{
  "n_head": 10,
  "norm": "layernorm",
  "qk_norm": false,
  "init": "normal",
  "lr_mult_o": 1.5,
  "beta1": 0.9,
  "warmup_steps": 200,
  "decay_fraction": 0.592,
  "decay_shape": "linear"
}
Each number is 128 + 24 x the weight over its row's rms, rounded and kept within 0 to 255. Layers, rows and columns count from 0. Numbers have three digits each. The size before them is the row's rms in percent of the matrix's.

# layer 3 MLP up, 1280x320, rms 0.0814, rows 468-623, columns 120-159
100:104148144156140124100102134086143124121139111066148110127108135117115140098086109102108137169124097162125144106119108085
102:182148113089117139110126154145151170165139149086096157148145146092114107127162092127111148089118150156118093127103124150
103:138146127083113117119104154160128089138120112120130117150134141141132190070178168097143085097155081168162082097121141125
099:173126138156135141129179157138149146139099134099159161114115150151151129154069112146166109135107146104126141130171115137
100:125131130094157135120168132134137117094122075197089082159125107141124113158144151111098125124163059155109173156118172120
104:128102122091131144128130108087167112125151138113130117103116144165136121125121129159075118100122134185191108127122108085
103:129123149138153143180135119126181127085119131125103140109144131127118123089135135148127149131133121104132130131132101135
102:122112144140118156140146159156101090149122111100089176103127170124098150138106109112063138118155165112162123127131114104
107:108109144086135122157155094087102176129113104159146117127096174161117123109147134138073132138149132139122120107120129113
103:146121124131138102104134126115128119098123060134124095135106135102150106120104159126148133153118102168099125149143116090
106:130121139104107148133183115121141114084147128103105126088171140114184138149113123146130089109096096112163141075111106105
101:138113170122103134139139114147164146119156128132068114113142131114126128166133117161138097173127086135140139147166127090
097:141128099138135122147088163131103096130119108139127144119127126153152069121118130152195111116132104154046159098134134151
098:157112146124139168136153152074141133097121113129069131123096156146071134156109124123140137118138122158121103132141140082
100:190111150121114160138121151144136182151143137098153118109117127100119145120117138115168099093109089128116091144141144097
101:159140163107152131140123151113159113088162142140149141079177130113169160133085135083122148090147170094106128150109091110
096:153182139103153125108120098097153152137120160161162135154136120129157132063129150176097104123098144125125095150145065162
104:119147112105126108101176118135103112142124129104111125109116117117125145169150117074130111085136082108140155142134148117
099:144111177120100129133132151142115140122147077123107157139084127115098061168116119098103124113124088139118099110092117140
094:183177143143126146131140105148135116136137093134100113133150146194160109114156113150117159107134141145157126118118123149
108:112130135126104117119152166126155111112148141128159103113107084140148110129153130124132150095109130110107170114135116170
096:122154098141152129195132170146107094121104104132095153106124114133140117151117159142133159135184106138074173113124139121
101:131156110119135131140108060150128138132136130098131158111141103185143125113117115116092144116135073169113121108131158138
100:126113163092150138155137114125147147185129127096124144139144156149176156142123179053124129159112125147142146152107126145
097:152128137115169147155130105165120144137142119126129118094131110110141168105144152119105139137132161109122141121111101148
098:125127148164114137114158153103106110120124111144164152122125144144117109144122117105135102127154112149143122151140122124
102:159153138093135128114162077145143186104143177094118115124092138154095106141141160132102121153096131120146100092103135155
092:149159130130169163150098079131096131152108106092093107096134154182137148121142193082112127115128104137111110119114133157
080:144097086156136106119115089159105169112176099149140156121133181107109098107152133137118127086117112148101130123119127127
099:138117092138153115087129122074132087163124115141157188107119148142179128133115170152167134118099158142096111120164116115
102:136102145094087118119118110132128125123115094120125148128105140152156145111133119143152095153093127172118101111116099187
094:132143111174138129114104174147122133110119175093124139123171120113093107107141117136111094159100124152160158115128125115
100:131135096145124109141065099109130098133126150188149104120134150168133142174118084138130144121117148124101131147125138170
109:142141122105157142130131121123145173125146139097110149152132124156142110142138120189133133143115111156131111172133123119
091:121115149181160170151115124097154142197083068099152146113113137159114163115112118124171108122102172123136109140107109132
104:111102134110129133173100104164158119138123132127110114127162122100113147099173089172116127121134085151109130110143103131
108:128134159153078118145134144168152140195142141106109148098106145114104125113199143096073147127114095143092140144102120127
099:133103125140104150130138162147135161172100108058118141143150132148153161140142121127137105135079132129091115111116137113
099:099075118070132143128118123098145152135120146135155129127134091124174134148092096089109127105145076158109144104126178123
099:105110108077141154151143125117151155140152116141166157093139079133147175144196155100125100101129135131162142122155173122
104:162115090104126128156130087148122100157143092133159164131154123133170158115100137137138115111123121104041175126169158127
103:156131118148120142160125137117126150178125139143084123141140110105148106142103113105113108113127170129090107094151164131
091:154134131145117135143143167128132145137153109154114136094102112110116144118068142116141135077085124158111130118180099122
094:138109181096140135129086137145131134152149122120108160117145140137139171140144114115165128153068100140122151108095157134
097:094144153154145143119113113160110127101171106144098161061114125134142140113179130106108118106139138102119146106121181196
097:137130096118157126115145129160137117125156078143138134137104121169107162118130120126164137122110062121095139090142110113
098:132127127157118133129153161155127104114129087123128105132166135118106148165140147148140133115143131147117116105169118137
101:146150138111122091156139113157133137117184094069122119112111106113144152120150123076118121103128145124102116082130103119
087:180140142124101148137132134133123093114133175108121113131134172095133078156095143156159108153145107125093113124093144120
139:166145171125125158143150129150167092149107087147126119136094137110103151112171105151134097121104119105102094130118126126
101:124115109138114148170089147107137082092110199135115139086153100163105134141112117152144168102190129148156127122137111136
094:144174115135101100132137111158111087142123138154090166127090129143098188112133165083137137099165147079145106175089114102
105:140150141090129134099113168119134127131113141122093117176127165134110138116108114095103125116107082161121110082091124111
083:167148118084082134107180156123140145111102114159128112119125168075151139152153165111121117145163128121115141146150131154
103:115128124115111123153141104135114076175083072118125135112140151146170118157120143129114108178134103099124155129122125147
104:172125138109131121115115101127122082093133130120126130109097148133145141145142128156137113101098139100151156118136153140
106:087123157066125111161123088118115120139119160117112117109060113155169134105141094128163171135106144133134158128145107134
104:116138117062105128120129093135136112188125143181136144083127108140158152130119112158120141098100120117116137153117100169
099:119133169155131122102115122141113148157105131118128100129109126150117143146152112171147101098105163145113159119121130097
090:154078132106110094130122129157122139088082123163142166118108125104126089137159135148170162119123143141134115099138117134
093:116116098146106222121145132053120102120104127118169130121131167127134129139118127142150119174098126154127137079113135136
105:130188143110129074125135108093146199116123123088134142118167130116194125141146120149171102125172125127130173142129142140
103:167101117128112138100097089106144122177140135081134150147102153143129125107139133144143147084138085130122115097124133146
105:107159147142144132104130133089141080180128145169101108143113140146130110117119132082102157130158131108128146097107085118
107:099144131168138114141106108111141151148107134096090122113126168097140178107103128097118116153104120167129087152102121117
104:122105172159156150124101176142124160143120135110112145090107120141113139154116146129146128157141178128104107135136105079
104:115148099123119073118135114105142121107142129115075101102123101105128106115100090206129116128147157098094140138139111139
090:131106140115116131123125100078108124119130117125120108086130092106138128148129135117112121080194123128115098131198158115
108:140144095171096128150163112172113139170091096094118187142110159110186126120077148120140160139130157099103151112152121162
112:144116132088100127151123097074065137156160130156126160140149120128109166112137136114097123155139135173131133169109091096
096:145174099088153101146139137143146134130136125109115145116115108130105107153143123126120136102138134150105162131144100118
097:091079167128132068139114140148131141103144120134158166131108127135115113145093141156123100102169158102145144134120140135
095:160092160124117099142108138114149106093111135105105128122109169122094189095089128126100096127110119197147138142142109124
094:141123173166113120129126130121149128118111149127146121147106103183130159141119133075120103118107122122166149117089131125
103:155120101125158177125143113076139137125129102113093117117100121098119156139127099105104107133105102120128144143151161089
093:116087127091103085156122128130121179119162134099154129130165106102154126141066123115174128131116154105069126075135078115
098:112069136113125120145171134102168126146116107111095173092150107101148105138124087167097078130099106095179069092132178142
101:108143134123133146194123069126125131114112112141104135141099110131121104130122113184098154099180157118106078125118145150
097:127132101139149098140138165117086144149087124119105119134112144139141135104088078120149154100123149168130087102116148135
093:115159118151086128123130149128156104131138180127143119137104186157147105114109123150113133094076099112131138117074125129
095:127106146105087134143134147134076140123107132138137174162175144088140143156153140129108134116154139088187113107130150132
101:129109129157144168109098144095136149114121103125117175169141147107130120122144099137125139138134156147129114108123139146
103:156161128121124128152151121196092112185154135134140142144125139141137096129124114206137139147141182154107153115125111109
103:140132161100143115105124141121122148112134171142157162099081121161089123159141154149106066127121183136165167112087120134
094:139137194116155146139155098112161156121130137107085116108141117103136123108124144160089149147132137086091131138100164120
098:090159110094170169145089136133102149103126110107156139111070159123161084100122098052163135119160082151140084178133162157
098:108143146152129079126134122111122127099089131131117123137111141118103151148133151111108108084143137136096123152148104099
106:140180130158123110097140127116150100143140142113143108128112090109132149134137140122168114117101111140097075141120129144
109:117085143170098113143134104113122121113146086158159120130123139107122108102120112113119124076170154106086077124144136144
097:137161149131139105154175162142099154112087148100109099135110114120079147162148107107119157130084141120133117122128125138
091:109131133132140113127147151131163124108134136097129156123124114105110100118137148137142119101129137136141116127155122073
098:102136074110114064150121125162099112146130110136129139108125141168096132109125104127097143107128106100117146146128102143
091:131121084153136135169137128098117113100136115111141138072117102120150168118107140102111124107160132128141141153113175090
087:160137108110144095170109097154136117134137071147120130115120137132122124113120088150133112094111105144101115152120089145
105:116142127132080109145159143115087114135131132152109178142145123152136113164125123090070071090085121096151127114159114174
102:124128122104109100119080104122112181127174127125105173106124161138121121116125183158095131146090101130114111156126123112
096:105180100142100131114139142116136115111134107098100158077120145090137164112126158130108148090097143127139116155131129111
098:149139146065122156079164102126089099122085125132152140124115122152174135087150162067131162122151146087129153097117179127
106:135116135117166144111115130120173099133142103088151122117118180187145155131098143161152114145120089142137153109139156114
107:148102161141108127115126132145102104112072139124115157099125157148139149119114160097125136139113172133130111145136104144
095:071148099101089133141129155136132147114163140107086167121151159114130126119125161141117133132161150143146123176119097091
101:164117134146134111140125147101102073138112150106104115118136122153106177169128104114179158161131136108152136116115081128
089:131112133136105152131122130122108122128129111091085116115088145121103132108104093144114107105126155106121099084106148154
094:148149123140125118142126152111116107144179135155145142105127112182143170139167116130136139114119125154129152101121092100
105:187166098151136113155111120113165134075136152073138130117089090113164141105162097136087130105132152164090137137094071118
108:126144108113137143119101164109129128091090179113136155121111132158117146182152120141121117135104138112131125161106142107
109:150140116088133162126054117130133128123144107134093121122153158198151147149121145112150138123102179117099129127109157155
099:179129130153188131100164154090134135100089105112126126110128122137122143083145121106118134112164140121080127097087083096
098:174161127115104144105149142141122174099142121138087144111133135112019157116138130145115106150131107125162147126152149105
097:124131100116131136108143102177091143139101124118141166143196125128125123122124201106083104138109146121161132117116138136
088:147121114108136135156083156195139154111116133121096147126086122125115124136144112129112147104125118105147140095111148120
095:138091113149132082107146144150169129113138160108165130082101137176164123126121124132098149159118120145107119126097113130
097:094108125124136167124108087123111143088132111129158133121098096121168136157141154139126125121116123139131104121168107110
115:116139103108142183138148184094127096209092154153139126139132166119147101178178141105096123094117124117089112141151144129
115:138119085108157141157133122129124162092176112112054135148143136133148139118152147138078091167151150120109108112120059097
101:133101133176125130102130146111147130071124168143114161149107131138147094127087121101129118121135140134058121108107119122
095:130121131115109129143147088112151181135123113108101143157142129123137117137105167076145124103168128075142146123131131139
101:109130118144144168162130143154135149146129119155113150101140114165108098134108117140105137138110147113129147108158147113
097:122102157103141152127132097141107113152141110143110153143151120134092120085095084105157147118090130130126107117102180137
100:121130173096129086114145149136156160104117118115155133120118143127169154143118171110114102078113097147112105150116127147
093:113123099148153112147120138139155115113103117058097161124130190144139096125116085126145159128125113133135094122180099144
099:132105108118122115160164115144099154135116100093054092117099128123095103128157105084110101121174142140174132157118085132
100:155121126132107100142129107126140138135138130131112085114134130129117124116141149131171105186135093105132123129130099144
095:150143114137138095112117159151149129111123160111094107104092158131121137156108134099104105128119122148142129114082150122
101:127113175153091135138131140139128110118125137112129146108163172152140128164143163091161138129175118130146138153128125133
099:154088129167118143145148084139115172121118115124095124132125122145097134173165138079141134094145115133164134163062133150
098:134120108150115110160133115062139132116120136104094116140106145146086140127165133107126129110166102160155120103108158106
107:104142105107153173158140147138151095103141105119123106150131157126189132148124089105143137090093081125085098123147131131
106:174084092131139149116122100104157136148147158137156149130193114113134125097088104101144077110154164152126102137157141118
102:135143107160145117119164170140139105091132153123106177112129100151128104179140138088095155120149098103139135088126097122
096:105118138134152117120116136125155175103136110130118134131154130139099116154097092081156126098068112172158095114088164092
100:129159134122122148109097171134124122147102140149138120091142178180132137129074153130124124095068119126172155111110125103
102:118128111113146115083090074132103122134165106114115154132122164152152122120150159123090091129146172168147127118075120130
095:157149171093146144095115136163174140098110156131119123111134133131144106145111123172139141110097108129112102127153100141
102:135179179113154156139125123120110145120124147110127138122145114140141154143082130100110170096106170108163115167157145154
106:123085131119107119112116092113187118132133125157118130111133140149157131111101121145108163124136108111125118159168106173
094:144134178149116106154132139133096138124108101127143102112147152145159175092140137179112160140116127128137166130105072134
097:151139127127156089127107131121153145125128093104120164132131116160106168104157143101130122109137102137127160116124138146
103:103145123116095123157155145137125120112169160122153128093120116154134119108129129148130136109105144159142088133134083102
095:130124148093149155118099104119153130125102106164100120125073140124089120044111074136138116081121126116141120105151110131
102:100120153083108098142130148109171131168146085127109099116112131135146101101099153106152139152129116087111150135126196135
103:159159140178078165152112132129113124120096187120163146112120083127151152152124150141106131139115075129113126094130142134
101:128127125103132112157134154139116097128121087158080104136132119161153132117150146133142114155084120129093105117147111106
094:147147129123093113102131185155117112145143138192114097090128107123121097116111110094133107108175151130126127110113111146
107:140097117132127123117145165125137186183097105133120169110148126131099131155107164138102139165144138116134121174111130105
100:108106114111112126097107121155124132092103153154120114139148097109129129164134185153108116114145123150140130121094155104
104:118115123199159188142133116098135152143127123124132110119157071131164105114133099149131102130147133098128083149124163124
104:086156124111134116089116121154125135146132159128113154078145106125143100106114159145135103141118077105163112141147138124
098:147101128125077141128134126129139134147080176134144218136189144126096100115148152174126090128185129142157135117113105095
096:129141126100116129126140115103143158081120127099144138125088053140164141163157139139115130135118105146144167103146141101
106:100120120109141130153156150097061160131091117142139123084118101121117106136146126134150159109132107127064102086098178134
097:159134156100093096122121123149125169129134151118123120114134133107084134162127121104125143097101155105141107134157144128
095:120135136084135159129171148113112164150164122131131149115097131102157159120146112108097128131135104108098084125135145120
110:153123151142133174124112151108141114123114134142139154115124145137167156144142101106110148150116093128126118122107107128
100:143134142128104122152187105114136167104131134138122139138118132118146152100113125123118114129158132144152119126138101110
096:137152136139106120143121117117118114116151105122103129119105123146067171139143137121118123132193139191197146099108128090